config = dict(
    n_layer=18,
    d_model=192,
    n_head=2,
    n_kv_head=2,
    head_dim=96,
    d_mlp=512,
    vocab_size=8192,
    activation='geglu',
    norm='rmsnorm',
    norm_place='pre',
    norm_eps=1e-05,
    positions='rope',
    rope_base=3500.0,
    rope_fraction=1.0,
    qk_norm=True,
    attn_scale=0.152,
    bias='none',
    tie_embeddings=False,
    parallel_block=False,
    extras=['capped logits'],
    init='normal',
    init_std_qkv=0.036,
    init_std_o=0.006,
    init_std_up=0.036,
    init_std_down=0.00367,
    optimizer='muon_variant',
    lr=0.00683,
    lr_mult_qkv=0.4,
    lr_mult_o=4.0,
    lr_mult_down=2.0,
    beta1=0.93,
    lr_head=0.00458,
    grad_clip=2.0,
    warmup_steps=22,
    schedule='wsd',
    decay_fraction=0.587,
    decay_shape='linear',
    final_lr_fraction=0.0,
    batch_tokens=65536,
    seq_len=1024,
    doc_mask=False,
    train_tokens=263200000,
    steps=4017,
    dataset='wikipedia_en',
)
Each number is 128 + 24 x the weight over its row's rms, rounded and kept within 0 to 255. Layers, rows and columns count from 0. The size above them is the row's rms in percent of the matrix's.

# layer 2 attention output (transposed), 192x192, rms 0.718, rows 167-191, columns 144-191
size [ 92  99  98  94 102  96  95  98  90  87  98  95 101  94  97 109 106 108 109 104 113  89 112 106 101]
[[150 161 131 138 129 121 122 137 114 147 103 124 145  97 143 151 120 147 148 136 118  87 104 132 100 109 114 116  65 166 107 127 110 141 140 129 156 140 128  91 121  89 103 114 119 143 133 129]
 [146 161 128 172 151  99 143  93 126 123 126  73 106 135 123 112 113 151 133 153 138 129 160 116 115  95 100 110 117 141 134 147 151  94 135 160 137 159  92 162 136 154 103 105 122 154 125 115]
 [ 89 154 144 123 145 109 125  95 156 130 122 139  86 126 149 154 129 105 164 156 133 131  86 150 157 116 136 133 181 170 162 132 112 125 165 166  89 117 148 132 146 139 120 103 123  76  99 172]
 [143 149 134 129 129 125 138 113 162 139 139 130 140  98 153  82 116 153 168 109 178 121 130 143 121 129 157 104 125 105 142 151 129 131 166 126 141 106  92 127 108 136  87  86  95 150 129 117]
 [145 160 105 137 158 123 108 126 101 101 150 112 133 167 116 104 166 154  81 124 162 172 114 167 139 122 121 113 144 100 119 104 146 125 139 125 115 158 153 109 162 104 142 133 107 134 101 128]
 [124 204 155 124 114 138  87  99 110 112 165 151 153 128 130  90 162 145 146 168 153 127 142 119 125 142 132 136 120 104 102 148 129 144 170 137 139 129 147 109 115 110 156 118 110 137 142 167]
 [ 87 147 168 106 193 138 111 207 100 151 122 118 149 189 154 161 112 125 155 134 106 131 145 131 103 130 132  93  96 140 103 139 120 150 144 162 175 119 136 161 109 118 163 138  94 120  99 144]
 [144 124 123 112 133 138 141 144 120 142 135 129 138 102 124 101 170 149 175 114  86 147 109 147 175 131  89 137 114 142 149 116 120 156 160  89 151 135  86 153 115 116  72 167 112 145 137 123]
 [115 135 143 177 107 108 116 179 118 138 146  87 141 125 140 112 109 148 140 145 136 120 144 139 109  96 106 127 157 139 120 110 144 116 158 148 126 169 144  95 151 117 168 161 141 129 110 117]
 [ 94 146 139 114 163 147 182  73 129 114  71 124 153 126 143 133 142 116 143 129 134  93 154  89 122 130 162 150 169  80 125 149 146 118 153 121 161  94 122 106 134  99 134 132 147 146 132 123]
 [139  79 148 119 129 166 143 122 116  86 130 119 101 147 147 111  66 125 128 120  81  94 156 125 136 171 108 143 117 137 141 137 147 134 117 155 144 134 173 147 108 157 146 100  74 152 140 110]
 [105  97 177 125  84 124 156 158 108 142 145  83 107 137 112  92 104 127 142 136 122 157 104 127 177 118 159 103 127 141 117  75 144 116 145 109 114 148 171 104 105 112 148 124 131 120 150 142]
 [133 136 152 177 138 154 104  95 109 163 130 150 163 135 117 120 108 118 160 123 155 103 141 146 149 124 101 111 140  89 192 125 120  97 163 158 147  97 153 113 148 134 146 163 114 113 127 112]
 [ 79 133 143 104 160 123 164 144 168 132 118 148  77 121 136 113  97 123 157  99 120 130 116  66 117 141 115 120 143 123 121 140 133 149  94 163 133 154 136  92  71  88 108 145 126  98 145 124]
 [141 131 144 132 125 117 116  97  88 111 153 137 102 124 114 149 168  81 120 145 128 190 129 147 123 122 164 188 115 162 148 148 118 140 135 121 133 124 145 148 103 153 111 143 110 153 131 149]
 [156 142 110  93 144  89 155 128 104 120 144 161 167 161 114 146  98 129  90  95 142  94  75  97 126 114 132 124  69 141 114 136  81 123 106 129 179 148 149 105 135  83 103 108 142 120 175 150]
 [154 136  93 121 158 112 147 180 136  94 158 132 145  77 150 126 123 152 129  60 131  92 112 125 171 166 172 145 163 101 111 123 124 101 148 146 127 180 111 144 113 126 143 155 115 131  99 161]
 [114 106 126 138 126 108 193 133 118 113 143 101 105  82 170 114 152 150 125 181 144 104 127 143  97 109 157 150 115 152 121 132 133 120 103  85 150 138 172 119 132 108 131 139 117 109 118 127]
 [154 165 126 144 122  90 155  82 116 135 133 171 126 119 130 115  97 142 128 137 114 133 109 123 137 150 134 179 143 177 153 134 122 134 119 150 142 162  80 145 113 126 135 139 117 139 126 123]
 [136 150 123 108 131 125 155  89 105 100 150  84 107 147  92 128 135 134 180 158 125 107 155 149 150 134 129 115 108 140 122 120 150 104 135 138 143 134 102 108 161 140 111 111 104 128 139 106]
 [ 95 146 136 147 141 127 142 121 118 134 111 138 113 149  93  88 128 166 151 164 108 162 114 128 182 139 133 119 139 129 183 103 173 131 124 156 132  78 102 172 107 145 124 131 106 155 160 114]
 [149 128 126 132 156 124 106 148 141 122 122 158 141  93 136 102 150 144 148 130  95 141 115 116  99 125 144 131 168 181 146 153 146 157 101 142  92 168 178  89  99 150 159  69 127 156 148  97]
 [150 101  71 134 124 159 157 150 159 150  94 131 135  97 126 125 109 121 122 136 113 107 116 157 153 131 124 127 124 173 184  95 122 133 143 113 153 147  79 108 118 126 116  90  99 104 130 112]
 [ 68 117 106 101 173 135 133 116 163 123 106  76 123 133 132 157 133 149 106 141 149 164 122 124 105 112 161 120 145 111 114 147 107 143  57  93 143 120 106 139 122 145 108  80 125 128 110 129]
 [114 152  72 153 116  91 140 138  95 118  90 128 141 130  77 115 156 115 134  93 173 111 107 127 156 129 135 101 113 183 113 124 113 144 163 150 140 100 108 138  98 141 124 113 163 147 131 119]]
# layer 2 attention value, 192x192, rms 0.0813, rows 168-191, columns 144-191
size [ 99  98 100 107 100 101  99  99  94 102  98  97  95  94 105 103 101 106 105 110  89 104 107 103]
[[143 116 134 133 111 137  93 163 109 158  97 107 141 162 140 142  87 102 122 134 107 100 133 120 121 135 135 119 106 109  91 128  99 112 167 129 151 113 154 110 103 154 138 141 147 129 112 155]
 [129 155 108 129 147 141 148  94 106 168 159 180 129  64 142 132 126 120 101 102 132 130 101 126 149 148 144 151  92 114 165 131 114 106 137  82 145 133 110 131 107 110 135 110 116 142 137 117]
 [114 115 144 111 168 157 134 127 110 130 154 101 124 164  82 123 104 107 113 101 101  90 104  62 112 126 143 154 120 136 108 120 112 139 143 127 158 170 151 160 106 122 123 136 195  94 105 151]
 [128 101 147 149 119 112  98 120 144 152 117 122 123  84 131 118 134 134 113 119  99  82 125 143 116 137 135  90 163 151 136 159 137 171 160 103 139  90 113 145 109 110 102 119 107 139 142 180]
 [128  75 158 139 136 133 160 155 151 158 187 143 105 143  89 136 127  95 102  69 166  90 129 161 109 154 135 143 134 151 155 127 133 125 142 150 130 137 126 132 110 108 105  99 160 146 132 154]
 [119 151  85 144  94 126 134  90 134 152 141 139 101 109 122 119 133 109 165 113 176 113  95 142  84  99 136 130 102 140 147 104 152  79 147 139 110 128 139  77 178 124 104 150 116 108 122 114]
 [127 143 159 145 110 147 119 136  84 127 132 155 132  90 150 145 124 128 112 109  97  75 135 160 142 127 165 123 154 150 141 183 125 101 128 131 144 172 109 114 157 159 146 136 128 144 102  84]
 [168 137 108 175 123 171 133 145 105 130 113 120 115 106 126 187 134 127  97 136 141 102 167 104 126 114  98  95 136  94 192 113  85 158 135 137 112 116 139 123 119 117  97 148 128 134 163 102]
 [137 122 127 145 132  98 124 150 152 164 154  83 111 123 115 121 137 131 123 118 124 193  97 168 118 107 122 128  73 151 104 139 106 111 124 122  65 214 145 128 152 126 165 131 116 153 124 146]
 [158 121 126 137 140  71  93 140 130 129 112 113 146  78 134 129 103 111 128 156 138 146 136  61 132 105 145 143 141 109 114 100 136 136 116 120 131 149  92 105 164 148 118 107 128 100 107 154]
 [109 150 141 119 177  91 157  88 130 123 143 152 123  95  95 181 134 119 106 121 154 118 160 102 167  97 102 180 130 113 138 165 136  95 116 156 106 126 147 150 111 118 118 118 139 122 137 122]
 [121 107  78 102 156 143 183 139 102 126 112 103 140 132 132  87 133 131 136 132 143 164 104 145 126 118 134 143 130  96 136 144 121 130 132  97 128 121 123 137 129 100 107 143 148 127 137  75]
 [139 170  82 105 101 160 124 103 111 117 127  86 161 111 143 160 122  91  65 141  94 122 143 119 140 131 169 123  91 108 157 118 106 136 122 104 165 154 164  90 112 149 126  92  58 109 116 111]
 [136 117 102 149 133 126 143 116 192  95 126  82 135 155 121 115 155 128 175 116 127  79  93 147 148 116 132 123 148  92 129 109 129 126 114 160 107 119 137 152 142 111 103  92 136 147 126 108]
 [116 147 161 153 146 146 129 120 112 140  90 118 139 138 125 100 171 149 134 127 117 168 115 132 103 127 150 140 150 118 114 126 129  92  77  92 111  86 132 127 131 108 129 148 112 108  74 150]
 [144 143 176 121 155 149 148 133 123 128 117 122 136 100 112 133 143 166 126 192 132 141 139 105  61 138 130 165 127 129 206 140 121 120 138 115 105  96 142 128 145 171 134 171 118  84 115 114]
 [145 156 135 126 106 127 100 148 116 105 104 164 161 129 142 151 133 137 117 132 133 123 124  99 169 158 112 115 148 113 149 132 138 116 143 126 115  97  97 106 203 145 127 145 128  90 134 164]
 [121 109 136 154 162 120 101 142 116 152 162 109 147 131  99  84  96 144 104 145 112 131 162 138 148 160 148 123  93 175 142 151  99 127 112  90  96 122 115 141 125 102  92  96 127 155 173 131]
 [127 146 132 131 126 145 110 159 162 128  75 153 123 175 141 105 136  94  99 134 150 163 115 141 105 147 130 151 123 145 145  71  90 159 125  56 117  90 160 125 114 117 134 150 118 122 111 179]
 [156 132 105 148 114 147 131 129 111 113 140 141 140 107  86 116 165 101 118 102  94 137 125 103 172 147 125 133  98 169 144 108  79 138 121 104  94 144 122 113 141 120 140 132 183 161  92 110]
 [143 151 174 122  90 182 121 118 129 129 109 142 152 121 141 131 137 125 138 112 115 133 115 108 122 118  94 139  77 154 151  99 119  82 136 114 114 140 127 157 180 164 134 115 138 140 134 182]
 [111 153 145 122 112 127 104 103 154 116 132 127 119 103 140  97 118  98  90  99 127 136 152 111 163 141 133  63 148 106 113 179 119 127 127  98 153 119 156 117 148 134 104 147 176 146 126 121]
 [128 170 124  83 130 114  84 137 102 127 143 181 127 144 134 123 122 132 131 127 131 125 103 125 152 151  93 143 135 130 103 116 160 115 161 140 123 109 162 127 149 126  97 152 130  92 136 145]
 [149 151 116 142 110 140 139 144 158 156 156 135 137 115 158  96 107 141 112 141 114 135  93 117 118 132  97 155 128 119 190 170 146 119 175 139 110  81 125 153  95 155 115 158 134 107  74 145]]
# layer 2 MLP gate, 512x192, rms 0.199, rows 0-29, columns 144-191
size [ 99  96  90 107 109 101  98 103 100 118 105 108  98 105  91  85  82  89 107  99 112  92  94 102 102 103 110 100 110  97]
[[ 98 115 110 119 132 102 138  86 143 158  80  96 140 104 135 106 145  95 122 139 120 122 132  82 106 113 102 133 146 148 153 123  63 112 163 117 137  67  73 156 157 120  90 128  95 147 109 139]
 [130 111 163 134  99 155 109 130 147 108  87 110 127 157 120 125 156  74 166  99 134 123 143 155 133 147 101 129 117 128 112 133 103 181  79 131 129 150 119 130 128 153  88 142 163 144 138 134]
 [117 149 115 100 118 138 111 168  82 139 106 129 137 175 145 164 117 151 141 173  67 126 111 130  90 107 106 173  92 105 108 115 131  91 152 131 120 152 126 151 147 116 132 130 129 168 153 126]
 [125 161 108 129 125  96  78 144 169 121  84 117 161 193 147 124 155  73 180 113 121 151 126 151 140 129 102 125  86 114 128 142 125 142 146 102 120 100 115 133 104 136 124 128 121 137 172 152]
 [146 164 168 110 144 134  87  92 151 103 112 123 167 172 181 109 147 108 156 103 140 132 152 117 154 109 113 137 134 149 135 170 128 137 112 165 128  85  94 140 127 162 133 132 113 168 123  91]
 [110 101  78 138 126 130 134 138 113 145 156 129 148 129 134 118 123 136 131 119 135 116 132 147 147 102 114 103 115 159 106 178 112 142 106 139 133 141 110 122  81 102 156  95 173 151 154 147]
 [141 129 181 160 146 129 160 125 123  88 158 137 156 145 141 129 133 128 123 146 143 122 106 160 106 153 132 147 110 116 149 147  97 121 100 136 137 100 123 131 147 168  84 141 157 127 141 147]
 [157 164 182 137 115 140 123  97  92 115 111 143 149 165 115 123 140 117 166 109 154 138 128 105 120 117 144 113 131  96 172 146 105 118 188 147 132 123 171 136 151 129 135 122 136 195 103 124]
 [143 130 135 121 186 118 162 120 145 101 151 124 131 147 113 104 150 141 143 104 146 161 147 119  96  88 119 128 121  93  83  83 133 117 149  93 148 100 142 122 120 103 145 113 124 124 153 135]
 [140 162 154 117 131 146 119  88  96 140 165 131 119 134 104 156 107 106  81 148  89 127  92 132  97 174 109 142 127 136 109 134 139 138 129  66 135 137 119 133 126 130 136 143 140 128  87 176]
 [142 147 127 112 104 137 145 113 161 119  72 117 103 141 130  97 123 142 155 133 138  93 138 134 163 121 107 154 113 122 135 164 101 155 120 132 117 143 130  89 166 110 105  75  98 165 138 188]
 [127 123 126 106 107 145 144 144 146 119 121 119 118  98 109 109 192 128 186 141 124  96 133  67 135  68 106 120 150 111  79 119 119 133 108 114 125 100 110 101 116 107 123 135 153 148 129 128]
 [175 117 130 135 123 144  70 145 108  96 110 136 141 124 159 146 116 146 168  93 115 112 125 110 154 149 130 145 130  79 173 136 104 127 137 164 124 131 112  39 103 115 147 138  72 141 107 186]
 [121 152 187 142 138 154 163 139  95 108 140 132 147 128  81 122 115 124 139 148 106  99 168 149 129 126 116 153 111  84 151  92  91 119 143 155 119 165 147 134  83 136 146 106 135  93 110 126]
 [145 112 121 146 137 138 140 151 118 116 118 124 149 145  98  76 186 129 171 110 108 118 128 166  86 131 121 105 159 106 145 121  99 171 150 113 146 125 128 106 139 149 140 120 147 141 134 156]
 [134 139 117 133 134 133 146 107 146 136  98  91 140 148  66 109 130  98 128 131 151 167 118 120 148 128 163 180 129 106 175  98 142 134 136 166 115 127 111 111 176 175 155 151 133 146 132 154]
 [130  74 128 131 112 167 131 106 169 156 135 151 180 100 116  63 154 122 159 123  99  92 135 182 134 100 145 123 138 133 125 126 128 122 143 118 104 139 126  78 134 159 119 132 130 129 128 118]
 [151  96 138 159 141 118 138 127  95 115 146 159 165 115 119 155 140 127 109 151 109 121 153 123 148 116 119 138  89  92  69 110 143  93 105 199  76 141 126 150 140 124 115 162 131 150 124 116]
 [121 103 128  93 117 112 111 155 132 120 115 131 127  75 139 126 153 151 135 139 111 136 140 108 111  97 128 140 129 139 132  80 154  66 129 141 106 102 115 142 121 114 139 109  95 102 121 133]
 [161 147 179 162 116 157 109 112 126 115 110  95 113 121 105  98 132  94 154 121 156 160 112 118 130 143 144 137 155 116 131  83 172 127 145 123 103 110 110 105 110 158 128 102 119 150  99  97]
 [155 143 113  96 138  90 148 127 134 133  47 111  81 113  95 118 141 100 160 127 139 153 120 133 102 136 101 135 122 152 113 125 166 137 102  92 144 144 156 113 134 145 151 160 122 111 150  83]
 [156  99 113 105 103 137 149 128 122 152 146 128 153 174 116 115 104 115  95 142  90 171  96 134 121 102  87 128 153 154 138 103 133 130 127 113 138 143 121 170  92 102 140 117 118 151 158 143]
 [143 135 118 124 124 157 119 150 163 116  77 152 104 181 121 117 135 139 111 141 131 149  97 143 134 127  67 124 104 166  85 182  94 110 124 158  86 127 118 116 111 153 145  90 137 122 128 114]
 [100 129 142 111 145 155  98 127 148 154 112  92 135 133 132 139 110  96  66 130 150  81 107 142 139 137 117 102 138 123 127 122 100 159 162 106 173 145 139  82 179 131 132 123 100 155 134  77]
 [ 95 141 144 161 154 129 137 133  80 155 141 125 174 121 176 138 142  87 128  88 110 163 139 150 106 134 137 145 135 102 134 125 112 105 174 163 126 157 131 117 133 130 140 120 142 145 125 113]
 [117 167 130 145 136 156 149 100 148  70 118  97 127 128 128 103 127  99  95 144 114 102 136 148 142 111 112 155  86 162 124 144  68  94 145 107 117 120 154 126  97 156 127 123 119 104 151 122]
 [144 168 167 142 121 177 124 108 127  89 156 142 162 128 150 132 115 137 110 145 109  55 123 107 132  98 143 118 183 135 169 138 134 112 138 128 150 134 137  99 120 113 113 107  88 157  97 118]
 [ 95 138 129 101  95 119 143 104 207 114 110 117 109 147 122 115  89 133 136 162 146 100 122 143 128 113 138 117 162 150 120 110  88 122 117  88 136 140 134 129 160 112  99 141  94 162 128 129]
 [119 136 101  89 123 164  95 142 148 123 112 150  84 156 104 128  87 126 146 108 136 165 170 107 114  88 130  96 156 112 106 145 123 100 115 140 116 143 142 129  96 112 109 143 151 128 125  94]
 [117  93 162 136 134 144 130 130 118  65 168 147 171 122  73 165 149 124 136 123 157  88 100 117  74 117 148 117 155 111 131 125  54 118 105 130 144 130 119 149 107  98 152 128 101 166  93 138]]
# layer 2 MLP up, 512x192, rms 0.201, rows 0-29, columns 144-191
size [ 94  91  90  98 107  95  95 105 103 100 100  99 103  95  99 116 116  86 102  93 103  96 100  98  88 107 101  98 100 103]
[[162 114  67 123 104 106 143 128 126 155 120 139 126 116 107 113 137 116  99 172  93 133  74 136 120 105 101 134 121 142 142 151  85  76 133 105 120 138 128 111 128 121 143 104 148 144 185 120]
 [156 139 124  93 149 121 148  88 135 124 107 114 150  86 121 140  99 165  96 114 136 128 151 124 130 129 150 121 147 142 126 129 115 107 171 117  72  98 151 153 131 127 163 129  98 117  97 120]
 [142  94 150 127 142 154 138 138 130 149 116 138 152 131 145 138 110 138 110 149 175 127 109 199 179 127 184 134 148 126 145 114  95 132 146 120 124 125 151 131 114 188 149 134 131 146  93 123]
 [105 146 110 144 123 136 146 131 163 105  69 116 174 162 108 131 130 155 112 115 123 142 120 151 149 125 145  93 120 139 152 135 143 129  94  95 120 115 116 169 151 120 121 140 122 148 150 151]
 [160 108 139  84 160 108 174  51 162 112 133 120 143 138 121 122 111 135 120 131 141 149 138 114 131 116 112 141 113 114 106  86  90 131 141 105 155 151 123 122 135 109 133 148 130 132 137 178]
 [ 90 169 162  87 150  87 153 173 158 115 123 121 135 105 117 134 117 144 105 111 120 180 164 122 167 143 165 124 113 107 143 134 113 128 140 103 103 140 131 157 165 126 102  96 151 104  75 135]
 [120 142 122 168 129  89 116 140 129 118 151 148 145 160 118 117 112 107  80 121 113 124 115 148 119  89  90 122 171 131 141 128 115 118 108 125 158 131 102 167 127 137 115 129 131 140 143 114]
 [123  83 104 132 153 164  72  88 105 120 145 119 135 141 109 116 151  93  37  76  97 161 117  98 144 125 115 119 143 138 123 163 161  97 175 131 132 148 121 107  79 115 118 124 120 149 154 121]
 [125 105 123  92 110 110 113 135 138 104 169 127 140 144 140 122 146 154 186 134  97 134 109 143 133  77  94 106 111  95 136 122 113 120  68 102 130  96 118 107 176 132 101  98  76 120 145 154]
 [160 142 127 107 137  98  89 103 131 144 146 110 155 190 126 162 143 145 101 110  80 136  89 135  98 168 134 136 119 126  99 103 177 139 168 154 116 149 163 141 117  85  83 145 101 132  95 130]
 [126 182 100 104 119 116 108 139 150 140  91 142 123 131 127 116 123 172 152 147 167 133 161 157 151 116  92 146 125 111 131 122 140 147 124 125 122 121 148  94 168 121 140  75 121 145 116 152]
 [ 73 144 115 133  94 110  83  83  86 141 122 148 147 117 144 117  95 113 169 142 121  86 111  80 127  96 142 140 108 111 165 115 144  98 143  98 106 124 138 141 134 113 172 140 114 119 137 161]
 [182 114 128 105 175 140 138 137 123 151 144 130 127 122 124 103 125 115 126  99 154 164  94 101 132 116 157 117 160 155 158 112 128 130 137 129 144 157 157 114 117 123 132 152 156 129 165 110]
 [114 143 186 127 144 156 133 100 127 116 104 157 104 136 110 153 127 122 126 165 132  57 113 134 139 138 140 132 150 153 143 105 134 134 103 125 137 115 159 172 157 124 134 114 135 114 121 104]
 [142  98 165 153  94 111 144 173 125  85 157 144 162  81  84 149 100 139 138 101  98 115 132 126 129 169 118 111 125 181 140  95 169 107  89 124  91 133 124  68 113 188 141  99 144 122 153 164]
 [114 123 173 107 102 131  93 153 137 113 132 176 114 113 160 145  92 159 136 147 144  82 135 152 114 146 116  66 137 115 111 164 100 138 119 145 126 135 140 166 109  77 120  95 113 145 127 103]
 [107  73 139 136 120 149 127 121 157 182 146 153 174 111  99  83 143 128 155 102  96  73 151 159  94 137 150 121 124 139 141 118 129 102 146 126 124 145 106 106 138 147 120 135 127 123 121 123]
 [134 144 107  92 166 159 109 131 132 118 126  98 103 127 186 117 138 132 175 153 124 131 150 182 147 130 124 173 132 128 155 161 126 117 139 135 163 122 137 146  87 140 119 145 147 162 124 127]
 [178 108 152  97 162 125 127 135 105 151 162 128 137 159 149 116 146 117 176  89 152 160  90 134  65 159 141 139 138 129 153 169  89 191 135 119 132 109 143 135 101 133 136 126 117 121  99 143]
 [131  97 162 159 112 128 127 105 112 125 126 140 112 150  94 159 123 135 144 158 153 124 163 142 166 167 171 111 151  95 118 113 167 120 161  71 144 147 141 121  94 164 128 119 126 139 117 111]
 [181 164 116 118 155 143 146 128 156 119 105 119 129 139 126 125 150 117 132 177 133 136  96 134  94 105 112 138 150 126 113 101 182 138 152 132 152 136 141  79 121 160 126 142 159 152 143  78]
 [108 125 133 144 156 195 147  96 105 147 122  88 146  99 153 146 146 100 119 112 156  87 144 117 121 147 178 121 166 105 141 150 127 108 125  97 106 156 135 116 145 170 129 112 128 116 114 122]
 [ 95 110 139 120 184 105 128 109 121 158 157 122 144  73 146 137 106 147 152 145 142 120 132  92 130 113 166 148 135 136 136  74 110 122 149 118 119 117 144 131 101 124 137 150 135 109 116 130]
 [130 108  90 114  79  66  83 144 134 121 113 165 100 116 168  93 124 158 125 146 103 132 107 127 116 127 142  93 104 134 115 145 137 111  95 132 110 109 110 171  82  60 172 105 110 109 127 164]
 [100 133 124 139  99 137 108 111  50 108 133 101 131 148 140 167 100 118 111 133 105 114 159 143 154 126 154 135 144 110 119 113 149 120 124 141 139 208 122 137 107  93 161 139 109 123 126 114]
 [127 176 125 151 169  94 141 124 160 147 146 129 123 113 146 135  80 161  93 140 129 125 135 160 149 134 142 157 143 137 131  88 103 109 160  77  71 135 147 159 137 149 129 116 157 129  86 106]
 [126 143 140 100 164 119 112 167  88 121 125 127 104 146 141 125  94 105 187 135 136 103 104 104 113 107 157 119 150 125 142 139 132 143 117 119 134 110  85 125 138 115 117 110 140 113 114 124]
 [117  98 117 153 131 107 127 142  99 100 112 111 164 156 154 160 147 112 117 144 123 130 120  87 115 143 145 128 136 119 145 139 164 121 175 110 114 107 126 124 131 116 154 122 134 124  97 156]
 [141 125 125 124 110 166 100 137 142 141  94  91  88  95 111  86 160 117 120 138 122 101 117 137 121 141 130 138 119 135 133 118 134 176 162 132 138 116  84  98 102 146 143 119  89 146 126 132]
 [142 134  79  96 139 114 134 151 180 169 112 127 139 176 136 109 179 132 111  98 144 159 151 171 149 167 118 124 158 109 136 121 172 164 142 116 119 156 100 112 154 126 102 164 146 149 122 139]]
# layer 2 MLP down (transposed), 512x192, rms 0.369, rows 0-28, columns 144-191
size [ 93 100 109 100 104 100  89 105 101  96 100  93  99  99 103 107 101  99  93 105 111  95  94  98  90 108 104  97 109]
[[131 126 134 103 123 196 138 104 116 157 136 120  98 111 115 110 143 109 121 156  93 130 100 127  91  93  96 110 139 142 169 152  95 169 152 102 159 111 124 124 147 111 139  94 142 138 125 104]
 [130 162 154 106 133 169 134 143 144 140  79 124 137 145 133 133 128  93 132 146 136 116 154 107 164 124 111 101 109 136 156 126 160 122  63  99 118 119 172 161 122 154 157 119 101 129 115 116]
 [110 142 136 130 120 128 116  75 140 155 148 117 142 124 136 110 117  81 141 113 173 150  94 127 160 134 102  64 127 154 168 143 151 107 125 103 106 137 133 122 114 100 105 159 105  95 120  90]
 [152 155 133 135 113 164  74 153 141 131 128 147 154 130 118 129  88 131 161 148 122 125 129 115 129 114 126 141 139 150 126 135 105 115 134 108 137 117 155 152 120 161 113 104 101 144 155 133]
 [134  98 140  72 115 144 170 108 133 132 103  96 143 134 109 105 128 115 107 142 138 113 126  91 132 106 130 118 112  90 121 113 114 124 145 149 123 132 113 109 141 103  77 124 157 136 141  91]
 [107 114 137  98 131  91 162 131 157 130 151 106 134 141 141 141 102 164 115 108 169 143 104 120 142 165 122 118 113 159 156 142 126 121  89 119 109 111 107 117  74 142 161  97 116 116 126 120]
 [140 128 128 129 147 114 125  99 128 148 140 156  87  98 147 151 136  97 148 155 153 127 144 124 106 133 138 145  80 178 146  93 157 124 152 143  92 110 130 103 128  90 109 149 115 152 142 126]
 [149 147 131 127 111  95 139 127 140 125  97 137 140 181 138 103 158 129 114  93 119  92 175 109 117 160 137 102 145 115 177 131 136 125 172 131 108 145 122 119 134 130 109 105 131 142 112 144]
 [162 159 122 122 120  82  78 141 113 165 156 110 194 115 103 135 142 181 145 168 160  60 130 112 128  89 161 118 147  77 134 111 171 123 100  80 132 164 104 130 110 129  96 142 118 116 102  98]
 [150 122 128 132 126 160 101 104 138 103 125 117 131 109 151 155 148 135 125 128 115 111 115 112 135 124 133 165 192 125 158 145 151 135 144 119 138 164 124 185 118 122 114 140 121 150  85 124]
 [154 157 104 128 121 146 130 182 139 116 181  99 141 178 168 108 148 102 107 116 135 173  43 126 134 153 127 151 143 123 120  98 120 126 113 180 153 106 115 130 116 150 119 136 132  88 134 152]
 [149 118 104 128 104 125 138 119 172 130 104 173 152 144 131 146 111 126 177 138 103  87 116 161 155 117 151 175 119 122 124 134 100 124 118 123 109 119 187 137 117  93  98 167 149 192 110 102]
 [128 141 157 128 131 131 111 117 139 125 147 149 148 138 101 145 142 135 129 135 145 126  92  64 148 170  92 138 151 116 147 156 148 108 107  85 130 133 103 145 142  85 114  81 188 109 143 119]
 [125 136  95 133  83 142 121 131 145 135 125 156 131 126 116 156 109 153 131 130 118 142 139  93 117 132 136 139 123 146  86 127 153 126 142 104 127  95 143 116 101 150 115 113 107  95 160 128]
 [113  93  98 155 121 129 149 124 103 112 120 128 126 123 125 139  76 143 142 107  93 155 137 122 141 107 155  99 145 128 136  93 162 127 102  77  99 109 116 115 147 165 160  95 139 134 132 177]
 [106 115 151 133 120  89 118  92 123 175 122 112 110  65 164  97 120 142 131 155 104 117 127 117  90 111 115 149 152 116 105 143 119 162 101 125 144 112 148 107  60  92 115 153 123 109 109 155]
 [116 166 112 133 131 124 139  97 125 118  77  98 124 140 180 128 181 168 159  90 165 130 139 123 182 101 144 129 136 125 131 136 125 119 110 142 119 156 107  94 132 144 136 190 130 140 160 126]
 [149 180 124  63 133 135 116 136 106 127 145 115 104 137 168  91 110 148 121 129 114 135 114 134 105 134  93 128 122 133 133 112 147 130 172 136 137 135  71 140 149 115 120 153 154  97 124 113]
 [113 181 154 119 141 126 120 102 157 151 150 124 108  99 125 148 119 105 122 154 105 127 132 154 171 133 141 116 179 139  80  85 130 115 145 139 124 105 124 145 150 112 136 105 147 172 142 112]
 [106 166 141 126 107 184 122 110 110 117 161 114 123 124 128 127  73  97 126 133 129 120 130 152  93 143 134 110 152 157 125 132 165  93 141 128 141  98 113 128 118 136 113 135 149  97 133 109]
 [ 93 149 137 104 112 143 167 106  94 136 116 133 142 109 171 103 110 128  85 114  87  91 140 164 134 148 115 131 136  99 138 144 129 146  92 132 118 112 140 150 161 149 113 120 123 144 139 106]
 [131 148 147 182 137 158 119 150 129 120  97 120 131 132 151 118 146 129 125 125 135 120 169 133 136 127 180 150 103 133 105 108 112 115 114 123 112 153 104  80 153 164  97 165 128 127 149 114]
 [141  96 134 177 173 133 135 137 179 113 153 143  70 111 118 118 119  99 118 150 135 106 178 140 165 133 162 130 121 127 109 104 136 116  75 155 128 149 162 159 107 168 127  88 102 133 116 133]
 [142 141 128 119 111  84 126 151 154 119 164 110 108 189 146 111 113  97 165 150  92 118 123 142  88 116  72  93 129  96 120 134  92 125 186 158 109 131 114 131 146 124 169 109 114 129  89 122]
 [190 137  95 146  74 107 108 187 118 123 162 108 143 109 152 137 124 125  95 144 111 126 123 138 146 150 124 117 155 143 153 140 171 131 130 109 125 166 163 112 130  91 137  97 142  95 123 165]
 [107 191 131 159 111 161 163 142 153 118 139  79 112 138 149 160  94 143 125 106 137 121 136 137 107  79 143 148 109 130 125 163 131  98 108 100  99 144 151 120 142 125 114 143 122  73  94  90]
 [159 180 116 127 119 140  96 140 173 104 123 161 174 121  86 181 117 126 101 106 137  75 166 134 103 172 151 132 149 142 115 116 115 156 122 101 146 127 124 124 116 136 206 125 141 107 145 141]
 [116 120  80  94 125 121 130 127 178  80 126  95 121 131 142 142 125 159 125 143 133 110 141 106 139 115 101 127 138 111 107 125 161 134 144 139  91 123 140 172 121 127 117 119  98 114 120 161]
 [114 130 109 110 131 139 138  91 128 179 127 103 137 121 117 130  79 110 171 139 132 124  73 134 163 110 118 153  69 157 144 119 124 153  83 192 156  97 115  99 112 163 148 155 119 117 151 148]]